config.yaml
n_layer: 13
d_model: 224
n_head: 4
n_kv_head: 2
head_dim: 64
d_mlp: 768
vocab_size: 2048
activation: "swiglu"
norm: "rmsnorm"
norm_place: "pre"
norm_eps: 1e-05
positions: "rope"
rope_base: 10000.0
rope_fraction: 1.0
qk_norm: false
attn_scale: 0.125
bias: "none"
tie_embeddings: false
parallel_block: false
init: "normal"
init_std_qkv: 0.025
init_std_o: 0.0
init_std_up: 0.025
init_std_down: 0.0
optimizer: "muon_variant"
lr: 0.00246
lr_mult_o: 3.0
beta1: 0.9
lr_head: 0.00933
grad_clip: 1.0
warmup_steps: 200
schedule: "wsd"
decay_fraction: 0.743
decay_shape: "square"
final_lr_fraction: 0.05
batch_tokens: 131072
seq_len: 1024
doc_mask: false
train_tokens: 662600000
steps: 5056
dataset: "wikipedia_en"
Each number is 128 + 32 x the weight over its row's rms, rounded and kept within 0 to 255. Layers, rows and columns count from 0. Numbers have three digits each. The size before them is the row's rms in percent of the matrix's.

# layer 6 MLP up, 768x224, rms 0.0777, rows 583-624, columns 0-111
106:192092025155129102153170143163090098146103045088098084147120088134136126151147117111076154147129151129121116133119113141098138096134106138104181126120118119112137123105088142160118158115171085141154161097038103142092118082107120093119180148204065151128127089115165120071143107094099175112177091103106163189128182133133154135183127168075
122:125086147099091130151100156112154187111088114163165139165063164116148154187128139170133128104190144070107097117118041122120137136075163122112123127124118142152165088134128070186056169118169138069092074089157145146146095115087115064089103121132127118102140088077090165105154133101136088133114159127110083145175153128142158103145126090127
099:123183145138115129106091109116173155137150162131160139126130108189081147170104113160131154120119097152181125170146157117138170164169138136130070170121105095152091172120141101116162162151148171058107098125195122146107072104143108130143105156101118134124104146124150095161114084080090113094141152080124107153156101105159122075163134095081
101:134124115182094119145154185164085116163153110151140054161068121072125115161152145117158137112173174197126128108142114127123186121156141146124183079134174177073145136136099134122100158149141130162123119176152088208126176142165105155132130115136127148186111149104201094130170145192165163143097168164145146144142132104177092112183167122147
095:175133115114079154100099076123179169059134133153119183124115110134198154088118136163154102186148117132127103010139156126149131112084143080125084138075126158179161160090121158150178182114138079182114115089093174098131111139124128164126122109134112148123090097101130106108089183089145080093142103146091125137090182127125169127185166118086
096:133170110164170137147107089151073111097174078063133120126138105135164133166170110146135152151183119139131120165118141144077137136123182143088124161121111159166143156099096166142146124156120087136159096104156074098134114141090105111161109126153096180159198136135127106160121101141124126145077143131120106103118127078146132132176139141176
095:126101123116108081151173099145168061077113109126139183138128153097105132154162156161106126152098127160050080174127174108109132150199152084140152181154122146135123113144147142140154118143094173095099108212133128148120169098164180120112107176140172099105171126058108166154158133134108189153108177116163108099096103125117141106151114139116
090:090159084080100150138148126147167102119133087094146125080129122136158071111119094131166099163070157125119162120129165110161104093140152109116093147129135161130124117169126157105141120163135111164150121118129125094125125118092144134099110121090106138054128129132158087093162065073128130077155104123101066089164130161091146186091163168179
096:122139093146116127097178136157195135179181045177124110140131150109255110104134132170130177148119127095104137125116108084177145114094151100134120126110159113132169071116166143129126085059117063143125115143134158055161119112127089076108116132134091139139125105111127107118143126106160124157094111121161058117131099108155095097163131102064
104:149141141113133148133197118087098149131108161093151069163130129074126066100182080092127138167156158128089130160136103144110116143098145128181144143122133161122088166150151087177122124082144162105173074135118106161135060116162110149100155187109154118147044029116133185152133111096160129107175134199120134158073155152101093156127135140131
113:151142141192128123181127135107102140144090145135151175181078180067053137118179121139127150138117137077134175094128126101141110123167132141092170107196148105124195148137112057118209121138181181105126157077170138111143124108087109099156099103085123110107066153170134112106144109157124100110127133129117079114178097105132123131157051107106
094:074123157111112223127115124164103084154147104098096163072094153108083199125196080108163172132144162145119147147126098078175151138111077121110224097150110104095130088139092085049122159104142186123168111125205121113186087136118087077156141065117067118141106133160135159096103108102146126119104132132120154091137128156113136113184138131158
097:103179116147178167157106177113143083150115119101138128145144160153120127105109137152100113149127143095146036100109112091147172102101111117099190130187137100105127132117105188154184147143165172117095099158110106085130107108112170111117108062104144188198100135125119100102164136121105144176161128204138110208125131159118160138107134189141
098:141166151078166141190118123131046096172170142121154148112103132123075130113196107129187155165157099164122157131166108207097090149066132179137138141130151099065103131129123135144108126075131121159138107111130091177112116145131084082141148107121168153173046096163114144104147149119135142048108043063141153101116119100157099143127160094086
102:140089104140153114154147104148103102113093108142134150122103150133150123084113113087165136129196139119114140085112073100145040118118125148116117167104109167164128210144080169139127132099097123141141063139086098145205191111187121118152074067115186141114156171141137128139148125164151115109177164058119101094126207118090145123129155079152
094:121167192082133077140138165141127103154198119094144173166138121087098181136122158145129158107070143114172131072134146131143174130145098101092148146087115119115154115159086140104157088061156150120114152127174138133110092141128129162153171130117140126152109159087106109129042097135112101163103181101066126087161100154114184125125146132124
112:113131115135073151068146152174147135137171178185118131138145079203116150167107123125137087123145145111102077113134105094156155098149146101084071136156148116080147186194118147128168183167169170094162117085178175123100149114142132096096140167138152130094101101149144097086109103159068130114136099110160126111121073160107123121067139118115
100:161153080195100173146128093148080136125094126108079089106135070157150132178149107185094117145117148106137173149181059086144155120196111161150119093089106081122169118138072139186086115131144170114107122128175145064109171110152109156115157182148161180137166209134167080164159157089129129176098125106136111098071160129128116149207126146047
107:180128095123093120097182136145152142098114124152140061145137168124149081077130127172107152091172125060120113112144093126074149141127063159161163103147151106183151149055166172152074092131152140116134149114138166101126169150160134094149130177181186054132096172111150136143114109062094057136158090132129178105150085138089140134154091130173
107:110072116071121179098165129137126154064116157088088123105068166099136090125173139096101150168174195144168108122183093125142075045138104184116088121184132089145101160154125174102123150081098090136147147089111091186121108117157113125174110134159104171138149150095148063138142147117193143133049151158143135169155094114106175097130100160179
105:169134078133126065144127084158086160144071133091149146150094124155131094156100080126102126145194152160118135167111086182102146102134141151043133122091133105172088107122130138190084106113111115066099118150112140162174084089146164114166180178188116130103096161127157097183159141110168145067108154126145146130151123116124160106143133124083
100:194126161144167171113076146069153152121078139074105095119130065096116115054130099114085181166115156111076130129110076192102159129145123182159136134159171136062139137095141121100112163152073113144077134059135111106135115062132154150192152093068112141181147179160159119144094108117151193156178091145167118177133087130114102152177159171106
097:151105134143108073107150135121142119149129146138102188180147117099168093131125137151073170136152113171130148156107187117187191142071169180103140121107052121163116150210070146131133084117164158109135195141153138096133183168111109175139180114172065129094160189164196130115150117100191109083099147192117194138175184106123115168152128056122
096:119104073073114147168140106103112134099102050117129081221169184138130116071091174115097175091126090143113092130085103102147135163070043148108104112119180076153153120112136143109088153114154114151107125144120122128165162133161119054144173154118140118123173122188109107119145159095155134121115106183112141051112163159153123191101097130114
099:149175169153121096175127108086131078151153147161145100137100148141108155104104103128172142136135057194113190111151118069056126106183078100148163126136153098135104109142053114136099128162057164171153126133135136134168147150127112123110175153166089100116119194106155145152087101114123095085169108144139102132162091111151105177051102180160
097:111125160123105110140096071079126133113096123148113163166150105095143143116168127106114176112177126114155160123168114115139030081129114119104092131146147115165138093114092130141159101141171126164105169103162179111086128081065082120158134128101183157108127137169119144108127052097130132171123144121093094170151177091078107102168123134109
097:158106170178136081148118175185166155113152090164107165109072095048187091148162107094137137079094111171138128076133143124131134176093063141170087112115126161121182131179085114138109133139079106194180117145095176129130117126159172064141105095076133134135102088133143121130116088083181072104152149136116110081124161187101161125132136083159
107:146177173138084115114174114132111104197189163105115130070143094147151158082104058106159094155116154130158153093075076135199131117151099066149078086151116093142099131136158134101121157176128117096119148102123136097192143119166122141103110151185203156122132155170165126160105165169129118111071149098150180105128125129082143080129099181106
097:120078077160106121196159097169139068136126132104079065195149083179099074065144119111124147093128119115101169175118130165147116133120136117168115129107128110084088144212107135138146142153142159113119184171070101117167119065115131147155130162083114191094093141088152199099157076107100130154121137066190155144173149144136087138158174176147
097:146073146113162163165205123100123146105080130119101149166164175154156176131147157099094148075165134120174106092121140127118149140108123196174104138125130139123113076143130169120104110077107099143158147108114155125104129175121139108128115057165184139127140152115166071106120131159117148155159137203115158105052136080063113144122094100165
100:133127183107120077144149163127172175132188112143160137155110183101203166145068140079062122141136063166112114080115086107140134141106130129133117134117127138202146129099124102156153089170141127142044109087119052184138107174094112080153150148166148161104116136098122145159116148105095128096065056106154107108086100138106103086130102142098
090:158096093144092195121124105047063113133052114130128095145145158114150114155123105128126200140130157127120115177052128128137178094131102081100115197080148116132124125153156118160118090153151124159140156130166098101121118136147154170112101127094162114131161163142143132143141144192117110151121181114093102143100113147122166131106139152090
106:132154145138165157140222145182140164132069157092051140132161115132111079081172123110126145145073169100144185161156131175153115092132125104128136071122146152145130125136112037160108141102141126117150122168121168133149157127200159120175110151124080079154191124169159166127090109098046126095194078144091198130099149157105111137109101054110
101:121149085171130212174071123102106147114075116126038126165097090134059129108111154091075062144111161157111070132115174097150205151085133124100110121121117121120178132117081123079096165138151163158115043098158121114152115128139156124112131154076120147166161139132123114105126090149129194151140158174142130168124073079155101181097132142188
102:150131076130155153133143188094172104140149084082100162159137133140131130189143140115158114145131113146154139110114110111146106141093172123119121122156151203090124146189198147130186091141116097118149078147116133167150134097087114120112116137099115144122166134079143111137140112143134122114132084050082076159175103089197100142142107192138
102:114114165148111121129153118077197133090126076143127141146129153135205084126098146171081188073132115132131108143086090158181094149178090120150177113170107143145141113100088130104093087148119225092088178096135154080079106082171121151161147129083170092171128124097131209105159118055144111186179218102176093186155168157143155137095148097096
096:184140187113136095164132143134127084161131144088087100142148096144138108073082174133129114146158141122157076092141088130095119098181116092098160128107114120100136126121056143070178158144146160112121168124185155106118063187151095077101094126146095115145120089083159164064111150142090115051082129104139180109108117128142168096088089158098
100:161135151089065144131106129151117094141133145119136093153068144193116096114124144103124122099165178052122166147126185187067133190083173132097155069140125101146120101141103143175154129134088126175113113146126074131128107130087126155100134121104046109174106181103120107110117116097115125142053116097139147170148066086134052094079169123158
098:122159112105118085143089149142186120161225080112153148112141177116161140177208160107141153136142149148146162133133137092187162126107151193074161152127110160124064141130143106097153131120112190120128120105042124142146184115130192140122123139154130048138147178139070178143142133169120141100099092084133153158199159122147153164119167091165
099:083169085113101148146109150129096125140102168139074124076157152120125097122163098115121168167144157177112138134121126020135117093179113108113095155156097138204225131080104122165103116093138150120184158102146087029100150127065195170112114141110167098126124137119127079094112145098122085140158165134130114105152165114202180131176040144131
098:098139113112103171099152136131172124091152157085114123135125141098130130109126121111157143196110164119103098181102118137126110152145157120158178158124142109137105099131095060140146117137129111106085172126080080069111139108183126204120099135192110125126191109102145050147038134137140120134069092154122189104136103194127127156104104100201
103:145149074132147134149128130160062149066099126111145120178141072109138093146095200172100154092156119167112078085107091167144114133132163092096127113114133161119112130130204096130100123126123189099149131181179152135095116141168090185089173177097122087127112132075098143058114120153132120133128123134131106141035112160133136148163112056134
# layer 6 MLP down (transposed), 768x224, rms 0.0714, rows 583-624, columns 0-111
100:212143104133124136102069110099092081141112091126103156149167105122195129110107130154118055116174091116121150118182191128129113194151094125160153105117102135132170111105130157134146143122132182124088109110071130148199077108186100106199105138139131136152148099146181099097109123153125064121072109107099161173146149166184100170083176171106
116:085136127073068107115136150128144227132122139093202115146044169102156105122097101104139146093171150088118150111170037155129172173130149109163096124086141186142121150106088113230059118174209136104106112103168129127123122110084155138149113080115120140074141168106118078172214148138110046157110173168146113097151137121126164095169122127133
099:118100135120118128101074081100078128150139135134131124128119142119117122086185159148123147100116070153099118116107096177127134128148115135123179049132133150154068025084141144151136164167156085179147067094111129099076107129128141183149136110127123199076132124116142128079141177115123098178171137144105092076192126198104180112104155109165
101:088086188130119124133097113096057142185146084151096214149083110126116138115145113146116139140144154137136122145173074154147123139111157091108103111098111109066160055104103121130126086123108183169145114111141156087160136179128149126086108095142130131094156147137122110130127136116074090111134156060137166207135148140164100157150117125120
099:091152104106122143096185175146075086140160171171114122112139092132164115197147113156140153093118208085124129153070085077184142121132115220088155138090154080143135089155150123136141169135179170151172160147107115066137120149136118110140088128184090172151123082066089090153138135165177142113104078116216148126132083154099130158055140167181
096:125137186124139118114076211133123101112140121112149071146116160114091096085105158111144136097078195150101131094075137180159156151140151073141140088163113123130111117163140101126085167158131138126084164128106083096115106095137110087072160127111167104142134153178126179169089073191149147125094104125102147115147119138135126115162131115118
099:092113143141111146136108117065082192102126089118099106177168136127127160145118094135092169067102153159149097168121075197104116089131184098145131180153136132100100110197126161166155186151176142138098187126120133131184100111096142114109123180045166121111178117077115129107184107145122086100111082157124194081129149146125129090083102062124
097:146078157163087105135115167093159099104170110077142149159158169163142158150153146141136127147206119114095151123102114149093135144100131168147146101031135122085125159054128116159135222125164158126114146150161101133104112112187154097140150118161160154111157095194146078171149192148141207125102146117121093170111184141108156100108101077118
100:124053124164139126169155124133120117133139100125099100110027118095119164120133150139103142095180120147134165080074111160098143139133160117146110129118130154131142095186176128121145157074179097118153140127122142128080140104098139173165133092133121139170139163119132073081058137088146132174111135135197110118139122156127155093222130205146
102:063099090177137144158127119108082177115141080134116110129091153142128099073120110148150088149134132104149077116144205163140201129050110106117104140152152128113091165210143125163059118118143113111143171176151140171169165058147217189158127095212082175135088144137140113127118216119096140133118114136126106163173125071132074120158157088106
115:115142149166173148166085174208184171124163143167162067118097153132168113154147058152108163147182111137148077088163107139195087136058065130114154083122163141114116117111116104130121148083138093122095094158146132161145137056138100149103152145116098122132146119085160164084128117123165136187182114194118172058138156128118164104119079100120
095:121097146149152105072128087175131143152107141167097124133156074108143063099116176112142124163090178099194144149052076107114140119185153093176102094172079106154093162126152133184131083139171166155088124102175111124142151110135135152109143120109122110155137141160114068087104104118119188141111147129161121111080120144199085122130137087107
104:202117176166146140078141137114150125131174124149165218160100167131174107133101126100145127158120166098171119123141127114124092092158144106175137150123122177094191159085135102125138134097116132172214166141136134169146174130165125138151114129171114057150149123132133131182134140194183070174110094136155075159172143126185068125133090143150
098:187146087155083130129127154071130148095127138105129110138129131097138148094085152151051131097155127142070082119177124133140116094128097118158160094134112121125119121109143122107117152195130183112148112177112152121177092137155094073141085086155095197103159093128154148087130119149095161127148098174108154106101142180168193124112029173132
100:120164156047154134120105103141098145088092118141131132170195075121092152122149152142108168149166146077174092123141136100109177133127136130133157179115179164158119108091126073118135134126111116181111104099110124098164142174112096149122059068094092132081137132130120089203128129101122116109115158049104144135136116129171176155112136130112
091:119107167117143107121163140072119139129157207122076038118159156163137114134103160112126108151102099125122123131194109179151140137158189111171167079136157139091131130097125116104169119148089137187144189145107140088168130150106100083170159161083113112127153134178110106119161059118115083147067108132081098140101190129121061158126200145140
098:162107091093085101094165165111139113137118140195170111181133089208133070152134138118168152111123114103085108127071099115089158120090158150121174153161080140104137143166128127145116133110145120145131133172166144157081104201157155112088138177111135143156162122149146097144073170132121152148188146100185110173127159080074149160135173218050
106:133188100116125144137114149082128111167078171128081179153128175079103151173149145176095074090147084129120119084099126101076089123145091059151134197149145142115134103118012126117130083124185117138128119124149147123119135131108101102131167116159054074157139093120160103112105101146145159142121209113136135069141190076164206102136045112103
100:087098133089202151112255109144152101175147111146168201165192130156137138121118080101099136115062086140094098122147149130098152152113150150139139084144118165111101087086108147143145147131082137131118093158125111098144179125157107120155121121139185136101133134105095114095112194162100121125162068102135097154147115138063115071142199174122
101:120086161070097148142068117154106118122156165143105026162132137140077131143080172079148167164139126147066160151195144130151036119063157124164144119113130128109170130186111093165184112139118101103045115157184156126132165117090096152126145156148138130059075096139089147133146144106125095162126054113097166138112110154105092139126138095132
102:095205124184091141148073077167105140091099130112126161139123113148121119125137151111127088150130119160092156151094155182088198102202105168087124124085069083196120182180150180102088133173163136099147168105142129130144174091133144080140149098142124143094106213141138136108120159155096167092130111111105146048116066150089127124120163135115
096:124098083133136159142092088111057077146116107190147090133146134199137114210090116163155177103112128149126108121173135153094103166135100096080074107183145102108207199165131109174165095130127120109080113169131141138142114115155104125154137145153062090113137118114138204155193140189099109087082170113093113168109144121123141127126097086135
100:102142159109140111130114156137227174195066141104062119156108122102115123145132114142132070120161170166090169159135164174185109121155171117132184109144153108065110126131121103135153143176133137115088073140131151060110093162088076095055097119134152157106136113146145116104100168082165115135103191066114135119091099176124120140091130195190
100:140140167060097090067131112116109135127175076137115109132145093153130144067156126169071136139098093134098153144140154056152169113169185133109121147158060131128085169127184133118095175110092119146113119180136107096148118127110144076121128122164158127168126131117181093140084126086104129167124145143149184088114103134072124098164248105129
096:130116082141054098106046169235154147100135123119152119117169116128151099167144185142155116107095127088156112099147127153146186100121131123166103098054061128157189094141160139121081100070118077081123165123158178136111115135133133061140083170134136118125132091167175062149152120159136125131150154139085164153113120139079093108141110063109
093:132143061133153189087126078120109166152156195092167143076205151201117089155155135157137148094137136135074175117119141106114131188094132147144137232154067140149146124124134087108087124133097127157167111169171078147129100128146120104085116142122091096170147125087102128136128136143147148137064131131134175195141108146112100087111089122116
094:129082050114155118175168065111129098133194097163129127172150144187114135118102077139133086057122196132143142106117174200128077080155209088092134118140078176126134133064145137167148112098112156101083155125148120144140130096134108113145124152126106070146139105074080147086135097115088084123131125098118117127135167116117090118113143174170
110:087113108152125115092144139187109124170099115164152100061085201123154116146137133075085117125161177121109111147154092150056071165033167118145099125145120115125126205182168134178135154099113095118123091074182147104180172173152211139204143112135102126082135114067138150098155176150057100171124161111172093144140152114176097109138173191180
090:139155158100110110075078087150100164114130089146101111101141142179069187148113124103130156124165149115154090131138104192103127117077145175093167180188062158148153091134113160113098111196090163134086124137118139149098107207126160134081123144139164081186112086128167140070126141157133145122088120170055115158128076084148120105158100154133
101:094126151141180090202144110165099076111120144065125178111082107091096097134117022106114177166119114192120154160107082125090151112109119074150178125130129112131097110085120126149214066127119113131088138100118170128174124093154111117151112180113128106158092106165119195103075118121136144068115078105106106129142088128193110119127138087104
104:127092157121116092152087155106094057102161206091070128137087096091129116159087149077158080178092126078089120119102096100098148136145119142141139193099060091109146126149171143176122126093182155167136170185111124118097117168096056155185080148146109130095143103134100127102120147159141105124122115093146088108104130085075138098107118164092
115:135163144112110171183000121206108218129119146158091092134136155151189125088134132163148111192097157123085122113180124194122154124046153146162137139182153144080131175122087145151195175134153048128123108122170161123183154138164142109108113113129131134133065157104098170123158114160126111134138170103147116187104140126076123112126056095109
100:201085148103144153101085156065124131094188086118109160122107115118199135151080158119127127111168188097125124095145186080104183185126152178084148143164128115099141100097131114105139073152099127139090188151112041104068119146132055161109104142146113144154132069130065104117065153128125134101145097109149092084151151096121126088133126146139
101:146150152081042111130116112174164131157184124136168097126162118079113131085163133157199132157090085099137162106113111173194153076213086146041168137111164183136153151121131101092088128160167098131126236169113116108120118128135102095084117061126117101145069159126110112113157151145090099153136134144144116101111060130117107128147116124113
100:144145140082101083080181178175137163129140036122146139107161121132181099115126172133165121089085108129158075100162139104098185120158124141114121162159133138118132084150084140143086094121104103141165097173118159119149173086123112182117139130143156112112119122143147127104114138168156100111157176115134118097114092131102120090105171155148
096:120043094109134165184089147068142123112154160118123117137128102116072123155103117207097133175189143141140162063120161126151104120053100072156132173149135117087128122077094148191131144086170127073115149138186161132099172073200127104126133118169151100115180163091076151089174113095101140101138145098125157175140102153129117091216108084112
095:171082097205176164080116110073119129134109091178163164098076167080122112106128084178109135106140099098136152101124136142030170147185119097100125093103132144118104198095153100092129050141147156135159142167173113157134171179162102148117108121110138111136123114146140079065055170135070158126178103112126141206115095101112128103089202134144
106:105158153155145107124158130149146162148157162164152097110107153084184110123135124107187096119139150124144068189163048117101121143158058132076074152107110108112103135075116131127152086083153141098126088147115155136149097139165069149189015123172111141162079141139112120147115140087130084077108160133136100121111130123124144118119154110111
094:203154162174122104126102093072148134099080133164132099130127111141107102130130153161161143141127107146152095108144149108048168112131127116104141123103116133174134133155129121138166184153155112173161121147151070116036120130166100131170121133102170187140096075123154139153163121088108076156110084143148113097098121121092097110127151152022
101:158135155175154124108193125117152157105126091114180179184134122054122131149128117217117170137128129173078069188136110156087147125104112104121110105132152170141154103156100084120148125111095071137101188104144121129124147166082174130131133137133129035151101065116188133065176136097083147094110075110149098116139089136168127064116142133147
094:082151115137125125145151109160188180147108175154102124131084103113128021078118086142113107092118094151160115129072083083146098129156150178181127134096098143132082128108183141190193117163110117155074100136149166139158147113185134044141141166065157113182087121124098103076083103108158152091135078159150125173143127102095112067145122125108
099:150130077104113159104175120158165139130148169138144145185154104131129150122117167128133116159106096132165142098144101104152128119138099146123122109161119108104114117108069094138088155149107103172105102135075183086085164117127131135071153043124062160208151075139176151112156070095149147080080101216117136117179155127153177103172132162105
# layer 6 MLP gate, 768x224, rms 0.0753, rows 584-624, columns 0-111
097:135151146134144128110150079166108140086156102103131080146144118034106088122104070097108121171105131196121118144175098136124154123170113151137155060142122175178119122132128161123149118148103136145119119147138165092108126102167093092144133112073159100141152148157153083118162160101171140109105103158155154152113081134176164133109103096093
098:116113129156132162146147137074116136132101102064155116151133127116144092085197194133091149163152110059136131159081145141111153154114150177122177131137189127071152189126081128148131104166182096172106159082083162120114184110134140127165144124144152117087156116101119171138155170159160138117212176173135085207095152106078061162140096089143
092:144126076128127147163101129121113116187137140104186085132140130074102154136154112138137093124172131142116106054152152103143144075060126140138143117166132099163141159148138122155097206131095080173096178117141052083113173149126122158103067134132129049155107153122167073097138151155146181127092156199089095110076104143128182102155117187152
095:148143129121133130168095168166164173100176158223135146102121139093106119098146112137112126211130138107114125142133174158187051194137114085161100136183087140093112111093124132147143137153078103079131177157127130174114155182129142175125151098145140072090168110126123115132117104136099130109146200166113118168104103098160081157110159122116
096:171063118096141108134146123095066121100093145078174144133150138131175149169135095163201162125105158102091134103101121080131183095125131089191076198105097113137098147060100122142104169086105147185112131166141087126142147176188129145152132088103172111085032112150136121136154169024115130090125111115122135111163118107137119125144104110078
093:173066165091146123141118135107152073065130129135142144079155125148131096135097153138166150192146133166120137105118112116159130152138053117136076104066151104113106102095114183109103045129153088180198084082146094150118159154061136150116106116199108116164095146171070135131102180122130130199130127151061087096117156180113110167140124175114
093:133133158153080177124157159127192136153142164111188113121056079137117163139126166126141089132117131169120157110164083157171150148129053113118144140117152138130136142172123094110174163134103105176136108131086098128085068176196173084078205121070105140118127132079087139073163182114108118185140129153138146119133156108113167063125174182128
098:161109130097122126149170117118105125087115142158120092148135153152142117154157218137155122127157132093109129116104143095082168184093196123145138152141155052192145136182136174147159148090147084110176128208180141143097196113146127110143094128093100196131121165128100123128112182136140115150053166094129154120100102109043141133171143073125
107:136170092058111087134090145164108161142140128134104128090110081177171210108094142155128073149130082143134134147139136162059098094122121101092144121140133146150111078057127167095124146140113101140094169075117140148160126142109128159161107096111098146158168160096122164148115137158116101143097091196089127104192094100115113153136151150112
105:116136120115161109125191108118059118089132126062207090126141137093121165162112132081133111085119180136081113097115034142185150122128174127069116131140150176154143103097158110134162096143096095136153082103175097070143097101126084131157161186175176135124130074105155133121109124134173074087116069149126181132141068149119107083141135088171
099:085154120119179105063139123099134188128108097132151089133145150151137121103146193129147089097155097136136107136117117119050155088143109162185119123193178164118154124106147081145092140150128092149123142102042075142150159122153136088116121131089178118141140144124121100134100129106092098142151160094106124190130152116088127117089105143073
101:140087112133112137162134113150141157149131102170130193159117121174155159125104091132107131069126196131146079141163122118112129095134113078130143142136132145142145099060127156155185130107112094098205157131127080082163166106105144115126124104121123089163084150079141080158109159097122073092155139181193116121152126183139079057129095137148
100:148129122097149139169152104094128121100112108084143124150103083110130143164132178170066173115162191129164106139103111072171151186116149136128152076117092176138121134094145085151137153160127149143198138150123135120166175176118129119152103172128090117084103155139110158167143072139119174155228175164075196153109111176099096145144091192057
103:105150099128110169142141111085088180148116192091163117153142142147121113148112096120136170098143161124101121146145166141167053052109183153103176148116148137083126156119127170082157175060154087147095083085112115089176185144131130130149092111144158162097118128095159113135139118101127111107156123090133173118141134138122102059107137105150
098:133167145119105137162138143169114142086091129127166158106166120129199165148152119058107170143139138106110124169106161122190118109105149113137213128067118098143123151114140129062093120135117119171188123183052118080159128135080202115096127092103108229135098155101118101166133126165155125132164137156158148079073116170092165120121184092059
098:127084162110105081140120142191142147128113144118101086168140146105126100127127117097126063160132127114134086101107099177102089163099157141149102161142095137151165150146156163159127115105137132140123090174166182141138136105108102124095089151135159092088161144150042158094158114211134167135089167135111177089120134127146125164100108129160
106:110139079203149122144088092123106115127112118077084177164129164149071147105168075156103169134158140124142133074113139114096092120183094170162197140133094187107127130135093125177130102128149171120091123158126111072196137071137081140154130129094075102138172156176157124121108147151114096140106104143173110140150135158143083167128133128066
103:086127113059161096128162116168145169100095164083122137198148097135204120057085150080145126167127050161091139086100108163078167141156124137139187198182173150162141196111149122123139087140126162097125128061147069122109171171196152123127130128123164141143111105124158145133165133190114139163101122119155194136110154172100104149178173099117
102:136134134113081150137072102178083141099150204104136132084109183113099123094110168130129180125109171059142185103174113138093132092147138160123174175073133102178134153143170147223107107105167151145122121119140127127146157159133036089166143134080149118097090157093159146156074139159159086089101153116111136107107108108133138135124121078148
101:122080128117132151144082209121171105109128140188113054106135115097152090148137117143178104161120081089168121097146167149154188137116127090138113127147123151146120149139116096049115087121132133131129204099162101156146158105124044145068092093115086107169084137119145160092141111139136107131124163097122113110105089132126169148110106131078
110:171181126137158151116107083123131154072157111102133128168103094130165162111092082158131140147118104128152134102088091070096114112155200152136142138156152128134077105049143178132133051142097125104133145142072151149108107166116206085114136179130122136178139122204166106142093142117191182134108121193128116169140158114175139146160097138099
097:080200119163151014171130144110163068147129160143085147054116126088092154148132107098139083187176116086108102143090149098135130124089134123095113130134136160130090140207190154140170103183136136160078135111161120161111105093170101165139073133106086163134105146159160106137127115117136148052155115091129133128123167128184115167158152114128
100:155093141154143100127168121151065105106171080071098112186142088068072090141165174187067098083144109147094051148097146118116156142158155142119155100144136154161135168107092069179110165114126154104171168138126118110165183153125128021127116177145103111137100114093154151165095112044131092157118135096091076031180139089096139083135132148095
098:167108106078105116108147159112097189164091078099141126125177088116179141100117159110101091162135105135128113111142091155115134156074170139083135091099113200131121174104154163152157157089085095087114117139103126146153098144091186086127161106131119108166182105126135134138156175121079152161155117114123106130164097121155089147147128151147
101:105104165176157150072053077133074106124086144125128137140128124146098184110061089186145200179168080156096142167140150136117151105111136152135139118183169139164168148158107165119104169144079153066102125129147140120137061141124124061104143171140182139077139089118106122082186129097177154163092087182162183091082155143155158123150123142116
104:149188144054133134125061150109192122154127147161126161145148132143172100119167132153111091157156090109106174171165149103170113181183148091089116142157154158153107161079110133105120118116133152161162101147065068115074167128182119146100098061070123135182133124184126127129130173129076156136112059193166163122146138091143158132131135110139
100:149109155127085146140142181114130169094129075144150130162105171134137064117089143139132131137074150108109130176133125122051174152102145127112192103160195153140113086197130076135110146101132062142126135086056131151140133193191126132141113146142111099129134136128179203121136112086145125103152134118179138103160128160184100135113205130165
099:170154140111193191164102092122120142141140152118121166105067151132118137123068071122052098101140148160133135130137134192113110067108111074129065113143091157090102114152111094134096099078175150102091107142097108130190085141138130077111123097167099094145167179121113194148134140140101158159118182185146096060111087082094128108137148104113
103:138084145180109165169121066078196143098160140107149162136134147105101062145127088163159118173134144124105133131118175141134176185086123146149105132121125150113109154135144127159110074147065165139153202152148153156154136125136123124132122153056122125127124127187143107171123103099110123166169171205146110115159143100143153112099123131156
103:068128100096102099123103121147138089132101119113121150114083100118097104115108151126189081143110125143117099132195093168174137167114151111099131155129118118114136188187062151117179146096109128166138164182103161077109184090186107116139107127145132187100089103175116148103109144145152115130130146083112130190142117087207104154189144078109
092:117150121133117115147090050163174139111116145096150165139105066135088120108138131082113155115150200173096116188153131133125150097173127065153194084100145096145107156085067130139125138148116120113165114202129175080147136144154127160145160196156162080163127139127088132107127082135147148137107133162162129044188042119107144163137096092098
104:168149132145122096179139138161152097119117093150113156172158106116130130133173103122104122119072098077097112196107110131043154139156115143142151137095106070116178163138131075204056172115127104158116127060120193155137117163160134138155153091094174079115113172172135115117120136115103090100140170192112143094146198097078148165120110153110
107:122123143164123122036106181033142168133161113154173206085127131168049188150072062165124167117089150083138125126103132102176052205108165117085128095142108137151105164129131134125114072164186137140085122092113131101137138162139108085127141126161094168093099140080129137125133139109189161120154108095085103129157136119133109109195152139114
098:063156141116121030137113178067075144126119136114157074131150155149110105088162150031158155121102138165137151133094136124142168096107111128112133113151127086124064100101140125134065112136159108155159133138076101143110131134100147119112106120155128130106105106177126091136065110137130144087130166109062177144122149171153102096162161110159
106:119109159140177091128213198150191123074165103086166110081165148108130132183118116153117162110097130154148145114143134160112131128095115193126110074130096134151091095129106099151128147167096113211168164156095139118104116140159102148100150111124075114147131099124155058103142146142152116134090102156133172121097152158157141130058089167131
096:141165125128084103136157171120113135136120143048105145125133149146146085122112061139143164170175141180117056131124119088097068152152087147154175135093095179092100083103098115201070148141069124126191077153165196145120091173175150152137124103164129103165171111119091167140192141109150101105139068128168099122082182116132161162194095168137
097:133118088112114149119151136163119124144150128116096120154167092132097131126063144175127123167133059112137152113083142134131113148115112154169150173144134116097117173179200181096092091136137130145091172082140152124074204133122168119123181117169155126143119129203157163106118125160184172127187144141115093139146107091133149147076106113106
101:155115061134116087126217134122058103103134068122157142150142175147106142115109127140106110184141185132116130088136170103157130086170117147142167102155159185133155168132106124168094132126149180135122128132134119033084179125117104133148085188107131114069094080171126203160130069150194134112108090084145083066123105110114125074157182171131
100:161140163145104179179148134093127107100175086113137075149080096078183117147104088098092112088152117068101106096070086115149104139164094130150140089111097129132160157140146158115137141077127086140107145123091159133162160159119102153198113106180029110079055109106169199131080163157155104127083096132139120097135091155068151125109156124140
103:158138126155127135144091076131216190158187164134145076141116147142093152202102116144088142146115118131119141102094145111093155091191097138108149126104179139102152107141112083110121089153168173131171159126035116124103170191113083153135135114161068134119154162045117144182137178161190155139094136170147100143141152141159107158139086087163
102:130125199144158115109139128102111131102142146119128146136081132160108103085109131110173123164125152112065143105127112097091154138099105145106183146113156191141209135164169109029115125111171151130062139072114123151094149147097144186154179182116134133060158185096130146156147155099135183151079104097119208125168146132177100154084116128145